Weights of a small transformer language model: rotary positions.
Each number is 128 + 24 x the weight over its row's rms, rounded and kept within 0 to 255. Layers, rows and columns count from 0. The size above them is the row's rms in percent of the matrix's.

# layer 6 attention query, 224x224, rms 0.0814, rows 186-216, columns 0-223
size [ 93 106 102  97  95  97  94  97 110 113  99 120 118  96 132  97  96  95  93  91  93  95  91  93  92  91  94  88  90  86 100]
[[167 108 136 119 104 131 164 116 111 113 168 108 146 120 154  68 124 141 134 149 102 116 130 147 112 108 151 135 133 107 117 162 145 109 140 105 139 107 108 133 139 131 139 128 111 118 124 140 117 125 148 125 161 113 101 132  84 144 139 120 100 120 130 131  72 123 160  86 160 154  92 135  97 119 140 127 142 142 139 158 129 118 142 110 142 152 133 104 116 134 106 132 164  99  93 151 173 142 129 127 158 169 125 140 145 195 141 120 130 129 145 203 208 100 137 125  94 105 155 117 138 117 147 100 160 135 116 139 136 146 129  86  90 117 130 128 129 106  99 128 112 149 144 113 108 135 111 182 185 110 143 103 115 112 104 128 112  78 116 148 162  70 116  71  76 127  98 129 178 134 138 128 154 136 125 108 103 138 119 121 103 111 120 106  99 111 131 124 141 129 148  67  92 147 118 105 100 155 111 132 105 111  94 103  92 121 153 113 156 152 148  96 121 103 128  98 140 132 139 114 142 159 113 155]
 [143 170  99  75  92 153 123 160  87 152 134 134 128 151 113 117 156 148 111 101 173 107 131 100 136 102 119  85 136 156 180  88 133 104 107 106 130 140  96 108 124 130  99 132 133 129 113 133 117 127 145 130 106 116 100  42 112 104 146 107  97 118 186 141  95 113 146 142  73 152  94 129 112  85 132 149 133 121 161 131 135 124 185 162 126 167 116 165 118 128 141 127 133 128 169 138 136  94  91 157 126 155 127 127 161 130 133 159 103 172 122 148 136 123 151 119 151 128 167 122 182 119 133  90 127 121 124 125 194 119 126 112  71 105 117 113 144 142 145 114 134 153 108 126 157 127 135 134 135  97 148  96 151 110 154 127 115 101 124 121 137 150 122 158 129 111 145  78 158 101 109 122 140 139  93 150 123 120 136 119 120 127 128 129 119  86 156 121 167  59 152 119 126 125 101 104  94  93 100 110 120 140 107 139 133 144 116 141 157 134 136 109 138 142 127  92  82 117 142 156 117 118 141 113]
 [132  92 106 150  77 175 135  84 121 135 103 145 123 134 169 122 151 171 105 117 132 176 131 106 125 139 147 134 111 115 140 124 120 127  94 137 121 177 131  91 110 142 148 125  96  94 146 122 143 150 122 113 106 128 172 182 105 108 101 139 100 125 165 125 134 132 119 171 148 115  88 144 130 133 164 132  94  92 142 189 118 112 141 105 135 142 112 135 141 142 106 146 129 159  93 160 143 146 104  70 147 134 122 167 143 109  92 110 118 163 160 145 151  60 152 159 121 107 181 131 146 133 123 130 146 175 143 130 162 135 119 131 108  98 131  85 134 120 165 155 109 110  93 111  86 132 148 132 132 129 146 103 103 128 130 155 141 127  87 104 129 129 106 107 137 120 140 130 126 150 148 134  96 134 119 122 145 118 132 125 104  78 101 115 130 108 137 130 118 187 159 140 163 134 114 146 109 120 169 120 137 134 150  80 142 136 112 126 120 131 154 132  84 113 126 129 136  77 126 160 121  95 172  74]
 [117 119  94  94 152 113 129 113 137 192 145 113  93 108 121  84 129 140 152 141 110 126 163 113 105 153 146  80 132 121  96 173  81 128 113 121 116 126 112 110 190 116 120 141 148 141 114 154  97 126 111 112 115 103 121 154 192 149 106  87 102 146 116 114 124 133 139 155 105 110 142 124 107 109  86 127 197 123 113 141 151  98 107 155 160 119 121 125 153 123  78  92 148 120 135 124 106 156 108 100 123 111 121 109 130 121 140 140 123 112 126 116 141 159 117 141 102 122 165 144  90 139 113 113 131 116  94 135 153 101 165  96 131 130 111 185 109 111 112 117 139 127 112  89 132 147 138 118 119 107 123 125 108 166 156 164 145 149 110 129 132 105 113  95 120 140 197 111 123 139 141 120 133 126 177 121 142 122 151 149 107 105 161 122 162 140  82 112  83 103 106 106 141 164 160 126 106  87 151 122 137 133 150 153 118 109 137 121  59 149 138 155 137 153 102 136 170 146 119 122 150 156 110 179]
 [ 88 109 123 130 173 102  73 174 103 126 125 162 146 140 104  79 124 129 130 113 109 104 159 159  97 145 117 129 118 123 143 154 139  93 109 147 165 136 140 128 149 133 100 126 137 122 105 112 132 130 143 125 128 149 133 130 204 115  91 129 153 136 158 128 120 136 149 164 125  95  85 142 141 151 101 109  90 136 108 150 108  89 129 132 162 150 115 111 157 157 149 102 157 155 114 123 132 103 115 139 143  92  95 162 115 136  94 124 171 118 120 101 107 112 111  91 111 115 106 154 107 128 155 119 155 114 106  95 144  94 155 124 125  93 135 128 114 143 108 141 140 133 170 126 153 153 168 177 104 127 106 134  94 151 148 123 118 132 136 160 116 123 129 129 180  98 142 144 125 116 107 140  84 139 175  84 113 153 137 136 151 156  64 152 106 158 170 119  89 147 107 155 114 191 138 135 155 101 130 122 109 128 110 195 101 136 168 133 110 127 124 162 105 104 120 135 127 153 116 140 104 139 132 135]
 [166 136 109 101 105 128 131  59  92 154 142 112 142 137 125 135 125  88 152 102 172 108 146  83 116 117 103 134 144  99 148 131 106 124 140 114 122 124 116 136 145 116 113 106 108 104 122 114 149 113 130 133 113  91 104 127 119 103 159 121  95 114 159 158 141 120 117 156 143 106 108 113  65 123 149 145  96 124 168 115 154 118 121 123 122 126 142 114 125 120 143 131 122 131 153 170 146 104 159 154 133 133 150 144 117 102 134 108 107 134 157 108 120 121  64 140 180 114 139  91 103  96  75 116  99  79 119  81 140 132 153 100 135 114 133  99 117 110 157 119 131 119 124 112  89 124 145  91 169  98  87 153 126  83 130 132 147 138 122 112 161 128 128 129 164 127 156 143 103 142  83 143 138 134  80 112 105  96 105 103 163 109 105 130 149 106 141 109 113  99 142  91 100 136  90  97 105 117 141 156 131 105 192 148 127 125 166 128 165 146 102 140  99 154 121 130 140 144 118 121  77  75 148  74]
 [163  83 193 154 140 148 133 165 204 116 124 130 128 165 118 174 119 149 136 121 111 128 101 140 123 130 127 140 135 143  86  98 166 138 150 110  86 161 147  82  99 125  98 145 113 114 178 139 148 137 128 131 174 186  84 120 143 125 121 142 125 130 126 131 142 113 126 101 146 109 147 137 119 152 148  91 174 126 160  98  45 123 146 109 110 144 156 123 148 124 111 128 131  98 139 159 157 143 136 127 123 133 119 114 141 177 137 126 118 145 119 126 114 162 161 130 159 137  97  53 119 146 138 144 173 123 134 138 134 118  89 114 130 173 129 163 112 119 100 126 120 111 142 125 127 127 112  85 131 131 124 138 144 125 107 132 133 126 111 155 125  66 136 150 108 137 113 138 125 148 139 189 122 150 155 143  92 128 100 138  93 107 183 121 142 130 152 119 116  97 141 143 105 113 103 126 163 136 128 120 115 132 123 146 130 110 140 156 172 114 142 125 146 130 100 105 152 180 135 163 122 137 124  97]
 [124 138 166 105  95 145 138 120  84 111 115 121 120 121 124 142 167 116 122 102 122 107 150  90 120 121 102 112 156 143 140 136 140 102 131 113 116 107 156 113 123 156  90 125 196 155  93 141 140 138 113 128 129 110 114 134 119 100 161  84 104 157 141 163 111 130  98  96 100  72 126 153 163  74 171 130 117 135 144  99 156  82 135 110 105  95 126 127  99 140  84 106 115  92  86 127  85  85 130 111 132 137 107 139 138 116  85 157  87 118 131 121 120  96 142 140 134 154 156 138  88 117 122 116 138 117  90 100 155 141  92 138 117 110  95  76 168 147 107 107 139 106 124 110  95 118 127 104 110 124 173 109 148 122 181 168 115 122 143 111 123 127  95 143 167  91 148 116 137 102 118 109 105  98 109  93 120 139 148 146 137 125 163 129 139 122 167 111 169 135 123 149 116  92 137 117 139 130  99 131 178 137 135 156  93 159  92  91 105 134 159 129 128 136 142 134 169 107 141 157 128 150 130  87]
 [127 136 109 174 180 107 113 133 173 154 101 160 153 152 138 151 143 149 157 142 133 118  74 138 157 134 157 156 119 134 123 101 110 109 150 139 131 166 109 125 134 126 118 140  92 118 166 147 123 107 129 135 130 144 117 136 160 157 126 150 138 105 117 104 146 117 153 122 143 144 162 106 100 179  74 115 146  92 113 145  91 146 129 136 120 136 116 101 153 132 153 151 132 162 120 146 163 144 105 117 115 121 114 141 146 153 126  92 159 165 128 113 125 160 117 130 140 115 103  72 170 161 122 114 131 143 160 173 102  96 136  80 144 136 146 164  86 115 147 146 107 145 115 149 167 112  87 127 135 147 108 162 120 137  96 101 129 151 114 177 143 126 161 137 108 171 107 162  97 154 132 140 160 191 142 139 146 139 128 100 133  99  81 105 132 142 108 148 116 112 123 134 153 156 101 148 107 140 155 108  89 117 134 128 171  86 160 124 193 126 119 126  93 115 104 131  97 145 121  96 117 103 126 164]
 [186  93 160 130 111 162 109 155 180  94 149 123  96 168 103 136 108 123 134 127 101 104 132 165 122 113 127 147 101 105  69 117 176 120 108 115  94 126 152  66 119 108  93 123 163 117 178 144 157 136 105 134 142 172  89 106 111  69  95 136 133 144 105 122 132 142 108 122 138 120 127 155 142 135 171 119 138 164 151 110 107 102 157  87 143 120 177 112 126 153 131 115 106  86 146 158 156  83 106 138 113 183 121 115 122 151 140 142 115 153 131 153 130 147 154 143 122 149 121  83 112 149 155 152 137 120 101 126 141 132  79 185 119 158 123 118 144 124  99 143 145 136 157 136 128 145 112  96 120 103 135 122 128 130 147 117 119 115 137 124 116  85 111 139 116 136 156 137 178 117 154 164 145 106 124 146  80 167 134 164 104 109 167 142 126 112 134 113 118 102 126 134 112 138 119 104 164 142 124 137 141 114 161 120 149 107 157 153 122 131 145 162 137  98 128 114 152 158 142 151 110 159  98  90]
 [ 91 148 102 209 191  93 131 113 161 136 107 162 156 137 146 139 144 156 143 114 120 127 103 137 146 147 155 146 127 127 149  80 149  86 135 138 159 150 120 137 137 122 116 155 104 112 165 129 112 104 133 121 128 153 126 142 144 163 132 137 130  93  99 129 132 109 127 136 149 156 157  70 108 180 106 104 118  66 118 114  91 127 128 170  97 122 137 132 159 119 146 168 150 168 142 125 169 164  99 138 120 150 104 126 145 160 116 107 124 155 137  94 120 183 115 142 146  95 105  66 138 111 114 107 127 121 199 147 121 109 128  77 151 154 144 157  92 127 133 144 111 146 112 164 162 127 121 141 127 149 137 141 110 163  85  91 133 140 118 145 136 131 155 133 121 153  86 158  98 139 135 116 164 171 137 153 129 115 116 117 137 112 106 115 107 154 138 142 130 126 128 110 135 129  78 144 116 134 130 112  99 162 113 124 131 106 161 118 171 122 105 103  97 124 109 133 112 109 111 100 104 114 137 145]
 [200  84 130 122 108 152 135 156 136 115 109  90 103 165  92 140 121 116 120  95  90 119 138 147  93  75  91 172 115 127  97 141 155 151 134  97  93 143 166 108 122 139 106 126 144 131 148 103 134 145  97 149 128 147  96 136 113  84 137 112 143 190 118 153 147 121 136 148 135 131 153 146 110 151 124 138 126 162 146 123 127  92 157  86 149 151 171  89  95 140 101 111 114 130 158 147 135 133 133 145 106 133 152  92 103 129 155 144 107 119 125 131 130  97 165 144  80 158 135 131 138 119 151 147 110 102 125 113 112 123  86 158 105 117  74 139 145 104 102 132 150 112 155 101  91 131 138 122  97  97  91 114 123 129 140 115 120 104 127  88 101 105  85 104 117 154 152 140 155 124 128 144 109  77  96 121 108 170 156 150 121 138 124 169 123 100 129  88 134 122 138 123 170 113 135 109 136 153 129 148 160 111 153 130 183 110 170 137 150 152 171 166 123 103 134  95 128 148 154 150 118 151 115 114]
 [ 69 169 108 172 170  79 122 126 138 116 127 177 172 134 134 107 163 146 136 117 125 143 110 125 126 163 170 121 150 137 153 102 130 118 127 117 155 128  99 147 135 118 117 154  82 137 120 170 167 125 174 102 144 114 134 130 142 201 135 153 109  74 121 108 133 122 136 111 125 172 101  96 138 154 106 120 122  96  89 127 116 134 107 146  83 102  97 130 123  86 146 150 152 142 153  98 127 132 126 136 135 123 109 164 133 154 105 103 126 172 123 117 153 173  97 137 163  95  84 127  96 135 106 115 139 137 158 127 172 148 146  81 156 132 155 137 108 122 168 139  62 157  94 135 134 134 120 144 140 145 131 105 119 129 109 134 121 150  97 166 143 107 161 139 124 122 122 161  82 120 106 125 121 190 165 134 131 111 146 131 139  90 109 121 104 162 144 146 142 146 106 109  91 125 113 161 149 106 121 100 107 172 115 127 112 142 126 120 143 131 100 108 100 154 134 146 115 106 115 105 128 120 133 139]
 [167  73 117 147 140 175 136 200 166 111 115 128 125 157 112 139 119 131 102 133 111 119 150 150 119  85 102 188 100 158 146 131 124 137 152 142 130 154 164 110 145 188 122  96 121 155 113  95 132 111  75 145 132  96  92 153 124 128 120 131 139 179 116 145 141 103 125 162 117 107 192 136 126 160  98 131 121 132 132 125 136 108 163 117 146 157 134  88 114 145 142 114 130 170 123 121 102 142 150 117 127 146 134 105 104 117  95 126 110 113 153 122 118  86 140  81  72 154 125 143 170 118 130 108 109  75 153 145 130 117 124 141 140 131  86 125 149  93  99 182 159 161 132 166 120 106 137 145  98 111 136 113 126 150 135 139 135 128 138 110 118 128 131  84 135 128 127 154 157 108 153  94 125  88  90 151 140 172 148 145 122 121 136 152 133  90 137 115 145 111 136 140 179 124 127 130 151 140 162 133 137 136 124 151 170  97 141  94 125 167 151 146 121 101 171 122 143 135 159 109 134 154 129 149]
 [ 67 168 100 160 164 109 147 100 119 126 145 165 146  99 147 107 140 158 165 148 171 154 117 124 144 158 181 107 127 168 156 114 124 129 151 138 173 125 106 150 113 107 141 147  96 121 114 159 147 123 164 103 139  81 124 117 154 157 148 153 128  77 110 112 123 143 118  90 107 126 111  98 138 138 107 128 132  94 101 141 142 160  95 126 130 117 118 150 128 111 152 141 173 131 110 124 114 117 129 152 152 130 114 147 155 124 114 106 131 144 119 117 151 175  84 134 164  88  72 117 133 140 124 121 159 154 138 142 126 144 159  74 140 138 179 101  97 141 150 131  89 136 110 131 130 154 128 155 171 163 136 111 129 134 102 130 113 156 121 153 135 113 175 162 137 107 133 163 103 136 111 139 136 178 147 160 143 100 131  98 135 121 125  96 115 163 154 166 121 134 131 124  89 139 116 158 104 120 140  85 110 168 108 123  82 142 107 105 154 107  89 100 123 144 123 157  94 100  91 108 152 120 123 138]
 [102 146 119 144 155 101 119  97 130 139  93 139 169 128 183 121 138 118 154 139 152 131  80 121 161 184 137 145 136 134 119 100 102 110 145 148 146 150  84 157 148 112 161 128 116 162 113 153 136 107 171  97 154 132  96 126 138 173 103 139 110  88 122  98 147 122 134  74 123 151 119  77 138 135 116 158 129 117 143 122 140 147 116 147 143  97  84 138 154  95 153 155 150 119  99 122 123 125 127 141 132 118 133 133 166 169 153 109 177 142 124  76 138 162 105 146 175 104  99 112 182 149 120  82 144 122 141 163 120 141 143  76  85 129 157 126  96 171 147 109 119 132 106 126 132 156 105 122 158 153 109 147 135  99 107 122 160 128 130 110 113 101 130 135 133 139 119 154 102 126 118 126 153 165 130 103 146  99 121 101 125 178 112  77 103 125 107 151 110 147 119 104 146 152  96 145 126 115 149 112 124 134 126 146 112 153 117 152 179  99 120  85 125 146 107 135 102  96 121 105 190 118 121 147]
 [124 140  82 125 105 138 165 134 113 173 111 116 151 152 112 152 132 185  83 110 146 156  65 129 148 104 158 153 128 123 143  76 151 105 124 116 137 117 129 107 115 105 157 127 135 154 177 100 194 124 150 155 158 164 165 152 149 152 153 115 168 103  78 118 137 115 131 127 129 141 126 118 121 160 120 116  92 137 105 110  93  88 114 105 107 152 119 134 137 128 130  88 151 147 112 100 143 141 139 128 138 156 109 153 118 146 153 101  86 152 169  88 169 126 148 159 152 154 124 123 157 177 101 123 119 130 129 114 112 138 109 119 141 116 125 151 145  94 120 142 126  96 139 135 143 114 147 110 140 140 133 123 111 101 122 122 145 134 116 153 165 130 116 183 143 128 125 120 117 138 158 135 165 144 144 184 149 166 106 108 118 141 139 151 141 157 151  61 147 115  97 105 141 143 110 162 161 135 146 118 118 102 158 136 161 113 123  82 136 159 129 104 140 100 131 129 142 121  94  99  66 117 136 159]
 [132 158 124 133 159  99 113 133 144 111 128 177 135 131 104 112 145 139 147 124 104 164 128 127 148 155 157  94 116  87 117  84 101 133 101 129 157  95 107 126 145 172 130 131 124 126 143 142 127 121 145 132 150 162 111 105 166 166 105  93 158 109 125  79 134  99 128 159 104 172 146 129 120 158 151 118 151 116  82 106 110 136 133 138 106 195 131 120 134 109 143 106 110 125 101 104 131 163 168 147 117 113 127 118 135 120 137 102 143 156 102 124 122 148 149 153 119 153 141 160 150 110 124  79 164  95 141 104 136 169 117 108 152 116 148 154 123 115 133 142 135 135 171 150 107 112 123 141  91 145 156 176 142 113 125  86 152 160 143 121 171  80 142 155 155 146  77 118 118 145 124 147  96 137 129 142 101  77 145 162 121 109 100 115 122 142 154 148 152 146 142  85 123 113 147 127 121 126 122 100  64 162  99 199 110 152 108 102  79 132 145 168 149 126 143 156 156 142 125 121 144 138 110 155]
 [119 116 118 136 155 123 168 145 143 143 177 151 112  67 151 137 128 138 147 152 184 131 104 128 127 152  92 111 118 138 120 142 102 144 124 176 175 164 125 168 111 116 114 147 121 109 131 146 139 110 106 197  88 130  91  92 124 110 126 162 143 146  96 134 125 131 146 114 125 134 107 129 151 152 104 147 106 126 127 151 137  73 144 131 143 167 121 112 148 132 171 112 153 143 126 119 112 124 129 124 121 118  92 126 140  99 103 158 125 151 152 114 104 147 115 107 141 139 132 111 100 124 107 149 127 103 122 156 129 108 176 119 140  97 115  92 140 143 146 181 132 177 119 182  86 132 132 120 126  86 144 126 126 139 127 137 103 102 126 145  76 115 145  94 101 149 115 110 139 118 165 141 123 136  96 162 186  95 115 112 135 117 134 110  96 141 130 132 134 138 139 171 151 114 103 151 101  94 154 109  81 152 163 121 128 108 166 105 112 128  88 112 168 102 142 111 149 159 112 136 196 135 175 134]
 [ 95 137 103 139 106 112  94 152 102 109 107 105 108 134 110  80 192 161 125 119 133 105 109  84 160 117 100 155 111  86 129 108 127  97 168 171  81  79 141 126 161 126 127 113 144 137 152 107  76 113 168 136 137 159 176 138 132 151 142 157 119 150 149 127 153 141 109 140 144 103  89 122 175 131 144 103 138 146 139  92 109 113 106  97 137 157 131 127 135  80 133  95 136  97 117  98  88 121 113 144 123  97  99 127 136 153  98 118 133 132 132 128 124 103 122 148 108 148 100 112 115 126 209 115 151  90 129 105 139  77 146 130 107 168 111 133 131  89 122 134 108 127 127 148 159 133 115 127 116 101 103 167 100 113 115 102 105 131  95 140 116 135 137 136 105  96 162 149  90 102 107 125 117 132 125  65 129 170 113 136  83 140 166 149 131 116 147 141 119 144 134 126 112 142 166 115 122 111 110 158  96 140 134 135 152 131 162  85 127 103 163 146 150 119 139 123 148 147 175 123 109 147 134 103]
 [130 112 150 101  63 132  92 121  80 107 149 103 106 118 115  74 140 176 171 107 144 131  89 164 136 123 110 117 168 135  98 142 140 116 122 100 131 132 144 127 138 129  90 167 195 125  99 132 112 120 123 148 147 161 137 135 132 125  90 118 132 113 144 135 127 148 115  80  87 160 128 103 112 125  72 149 138 136 150 120 131 120 156  88 151 114 178 134 112 147 105 123 104 103 134 168 129 125 148 159  97 142 117 129 122 185 141 113 131 119 114 144 128 141 115 114 111 148 109 131 149 155 153 140 138 134 146 139 106 142 116 144 102 134 118 114 156 161  86  91  89 114 132 113 131 156 146 106 153 122 105 113 101 143 147  81 142  84 141  96 110 156 168 124 128 150 149 125 155 141 156 149 107 155 126  81 111 173 150 133 121 154 141 117  77 111 135 151 105  98 143 150 162 116 103 121 110 123 125 113 150 109 149 153 127 135 126  78 134 120 176 130 154 133 142 120 122  72 145 100 196 123 100 129]
 [113 168 181  96 128 140 169  92 102 137  68 118 146 135 112 112 107 142 133 175 166 198 134 153 133 116 115 151 110 130 127 143 145 141  87 172 119 129 167 115 164 175 145  92 136 132 134 170 177 107 156 165 101 133 112 154 127 165 132 121 149 128  60 131 139 110 146 152 109 136 145 123 134 136 123 132 136 104 114 105 138 164 162 123 132 129 126 141  88 136 126 111 154 134 122 141 123 124 129 119 160 150 158  87 125 116 108 143 113 147 120  90 131 142 151 161 125 151 157 115 130  86 131 151 135 125 136  98 130 156 138 122 134 108 145 143 130 159 115 163 123 122 143 152 125 137 184 182 152 120 133  82 142 105 118 110  74 177 124 131 122 153 145 118 149 144  91 148 152 102 144 143 121 132  85 137 127  99 121 139 140 140 150  88 136 109 155 149 115 136 153 145 120 114 135 100 137 116  89 127 119 124 118 135 105 148  72 118 166 116  77 127 173  91 162 148 141 112  78 119 140 134 162 132]
 [164 148 165  76 130 145 129  89  88 115 143 104 120 117 134 125  95 128 105 130 142 136 133 139 114 111 126 117 142 139 135 142 113 115 136 132 111 114 146 127  95 124 134 130 107 130 118 165 122 155 127 131 125 220 117  85 123 160 108 163 130  87 128 129 142 121 113 107 167 126 103 150 119 115 141 163 106 172 145 140 133 111 138  84 103 132 140 112  99 121 100 129 123 114 156 140 149 125 158 147  92 154 154 143 133 105 153 132 116 111  99 157 112 126 121 184 140 126 124  91 143 137 120 111 172 145 161  97 184 148  78 122  86  97 157 164  98 146 115 113 138 140 107  93 131 150 144 127 148 140 125 109 127 117  79 109 121 142 110 110 151 180 126 125  73  87 128 124 135 103 109 111 108  96 132 154  99 119 113 110 155 155 143 133 162 169 135 161 164  82 155 144 128 110 115 127 138 141 119 153 129 147 177 139  97 112 122 166 100 148 153  47 122 133 121 119 111 126 107  93 180 115 123 125]
 [152 135 141 127  88 138 147 122 119 105 127 130  95 156 191 138 112  84 151 159 140 159 129 112  97 134  95 146 100 132 107 157 108 128 141 105 154 126  92 121 168 140 148 162 146 153  98 157 118  70 130 150 114  99 119 137 119 115 119 143  89 139 155 126  81 139 114 127 102 143  79 116 132  82 181 130 159 151 129 115 130 129 138 199 182 123 152 149 104 114 124 129 168  99 148 138 118 133  96 114 128 169  73 145 150 126 150 154 177  88 128 116 142  79 115 120 158 100 113 135 133  85 121 132 123 106  90 174 109  69  83  86 127 168 126 125 146 154 144  85 125 133  92 118 109 136 128 116 108 124 103 133 133 143 115 149 135 102 124 133 159  96 153 145 128 109 175 104 137 154 132 111 113 166 121 116 136  98 132 142 100 116 143 111 129 127  90 123 144 116  97 146 120 114 151 145 118 145 157 115 142 156 140 152 111 148  83 112 127 118 134 107 152 174 133 158 128 137 126 108 139 123 137 102]
 [128 131  69 109 122 117  94 193 132 135 168 131 104 134 139 125 126  90 162 109 101 107 125 104 114  78 144 103 117 143 146  93  99 167 145 117 119 155 159 135 161 182  78 113 126 123 129 111 108 170 122 105 144 134 101 112 176 155 116 137 153 144 105 146 157 115 121 113 104 175 125  92 105 107  77 148  94 130 106 119 138 139 120 141 113 113 121 125 128 121  56 155 193 163 149 102 131  97 103 131 130  88 136 175 127 142 107 156 117  97 125  91 124 115 132 143 103 174 144 154 202 103 134 176 136 115 132 138  89  76 135 127 118  84 119 160 115 134 146  98 136 127 107 101 117 103 113 139 139 122 110 124 129 155 124 137 128 135  89 109 101 117  74 124 136 145 146 128  83 118 132 115 121 153 147 127 138 114 137 133 113 114 113 163 147 119 131 105 118 136 102  91 116 127 113 125 146 140 114  95 156 113 173 115 142 134 143 112 133 102 128 119 150 105 134 110 108 129 116 117 106  87 149 108]
 [154 130 168 153 139 161 132 119 141 108  96 136 134 129 176 101 123 122 117 118 133 118 140 148 149 148 150 119 109  89 126 131 116 176 131 128 111 127 135 189 137 141 116 145 116  97 143 139  79 154 133 122 143 124 108  91 123 118 138 141  50 160 128 139 122 119  84 102  82 128  94 132 124 109 116 164  85 136 125 131 135 190 110 134 102 158 102 122 136 130  94 140 161  72 145 128 124 103 140  89 165 139  96 121 127 102 151  85 124  90 116 133 133 103 126 175  96 117 146  88 156 129 146  91 129 116 103 120 104 102 106 113 102 123 129 151 115  99 181 108 135 122  94 119 112 118 135 138 124 131 131 145 166 138 101 183 126 149 137 158  98 112 130 146 123 138 104 159 109 122  94 113 192 141 105 106 174 125 151 108 131 114 112 129 181 121 163 147 151 178  99 126 150 127 108 114 119 101  78 124 135 150 117 129 153 137 141 155 132 124 131  91  95 136 125  87 120 135 159 130 120  97 170 122]
 [107 142 172 120 166 156 114 105 127 159 108 117 136 127 102 113  96 122 152 155 183 141 128 102 137 141 108 122 135 157 144 161 132 128 129 139 158 110 127  94 144 142 158 156 168 136 124 131 146 128 114 145  99 110 134 112 142 129 144 118 137 126 164 132 116 114 138 186 139 162 171 141 140 133  98 131 143 114 119 122 124  86 108 149 153 124 181 125 125 123 135 145 112 136 110 123 154 135 114 110 116 120 105  36  86 110 117 115 116  86 125 160 113 113 139 117 164 142 117 125  84 104 104 140 169 111 126 117 113 126 139 114 155 117 102 175 126  94 139  93 134  96 124 130 138 127 147 114 111 128 109 158 160 135 126 144 147  81 124 164 200 137  99 134 141 122 117 148 151 119 122  87 167 154 126 142 119 100 156  76 113 115 105 120 166 123 159  83 153  97 116 112  60 149 121 111 140 118 121 158 106 136  93 140 149 162 104 118 108 148 111 125 106 133  75 175 163 157 140 132 123  78 100 116]
 [177 115 150 110  77 139 102 100  84 132 129  81 111 132 139 144 115 147 141  92 128 126 126 154 156 127 130  89 153 140  75 157 152 154 134 126 142 152 132 105 125 118  83 153 151 117  87 143 121 125 147 139 136 137 132 165 116 132  85 146 106 138 164 130 131 101 110 111 140 134 130 150 114 136 114 140  93 151 135 165 178 149 144 132  85  80 129 150 115 133  92 151 152  87 127 123 120 124 137 183 132 113  59 121 127 139 132 130 177 110 100 145  96 161 109 103 109 136 101 118 111 145 163 169 149 162 101 120 147  99  90 136 133 120 149 127 132 111 105 102 132 112  79 121 115 138 130 136 139 132 106 113 126 147 157 155 153 135 113 138  82 138 152 112 165  89 143 140 136  99 119 132 120 137 150  73 127  78 113 112 104 134 133 114 131 112 173 147 141 120 132 149  87  97  98 124 104 136 150 144 156  91 161 120 139 114 126 116  50 136  90 142 114 145 102  99 133 125 176 126 139 153 112  95]
 [142 156 161 124 118  81 168  99 116 125  64 157 111  86 154 144 157 120 132 155 171 128 134 132  91 121 136 133  90 118 138 152 122 109  94 115 131 101  94 126 123 125 139 155 129 154 125 129 124 109 148 132 131 111 123 118  93 146 112  50 144 126 124 120 143 136 155 134 158 139 124 135 109  65 172 117 115 153 114 105 109 169 104 162 165 141 138 161 142  95 152 124 135 107 157 132 159 117 168  84 126 151 106 115 148  99 118 119  61 127 124 120 116 109 128 153 133 152 121 128  92 159 121 144 122 129 111 145  96 148 148 138 120 108 143 109 132 171 174 142 123 151 124 152 101 154 162 112 144 121  76 115 128 139  62  87 105 155 133  93 109 127 138 130 131 167 115 115 141 143 107 138 100 116 123 140 102  97 141 129 163 169 145 132 145 132 123 126 144 110 127 110  91 127 126 127  90 151 113 119 162 178 129 133  83 163 142 142 139 143  93 170 143 155 142 117 100 109 174 124 165 152 130 159]
 [ 87 111 194 111 125 143 114 153 143  95 112 106 122 126 139 124 139  78 140 113 101 125 125 145 107 152 144 163 160 146 129  97  95 114 115 136 113 137 107 155  85 129 119 134 105 152 118 122 121 113 111 143 124 106 124 125 116 155 163 164 135  97 125  99 153 105 139 162 179 114 153  95 155  86  96 114 162  95 112 125 141 135 113 123 123 139 139 131 117 142 106 144 131 135 144 164 132 126 118  96 138 108 140  92 156 140 117 108 141 134 131 140 155 154 103  97 120 102 131 154 109 124 150 118 129 177 121 170 124 137 130  95 134 103 114 106 137 147 173  82 168 121 123 133 129  91 139 120 103  88 150 136 119 114  90 141  86 164 156 121  93 120  87 132 131  85 131 154 161  84 108 128 153 140 117 111 111 116 111  99 112 116 155 138 164  99 122 172 150 151 112 117 102  90  82 168 118 153 124 171 103 100 108  93 148 193 145 126 138 162 148 123 163 147 163 192 152  98 124 145 125  96 130  91]
 [142 154 162 138 105 170 134 102  91  80 128  90 129 100 137 143 143 126 146 144 147 143 128  67 148 149 129 174  84  91 151 136 135 148  90 124 122 125 134  65 108 140 135 127 114 165 127  97  96 118 133 115 155 109 102 114 142 177 144 157 104 136 159 115 124 130 101 178 170 123 151 143 116  97 161 103 138 145 112 142 108 145 159 110 103 147 141 160 141 163 115 134 132 144 136 182  82 125 157 122 179 134  96 149 115 157 137 130 169 149 138 121 138  98 111 132 149 131  95 193 117 108 132 109 133 124 124 110 158 144 115 123 102 122 123 125 142 180 152 172 110 117 114 133 156  83 110 131 150 128 112 128 127 109 143 119 150 119 145 146 141 150  97 115 104 143 121 123 153 100  85 122  63 170 113 140 135 118 104 104 103 152  98 116 140  81 146 132  89 126 151 126 113 135 181 104 100 107 102 127 114 109 139 152 134 166 137 139 108 138  98 109 149 138  95 127 109 119 120 129 120  79 116  97]]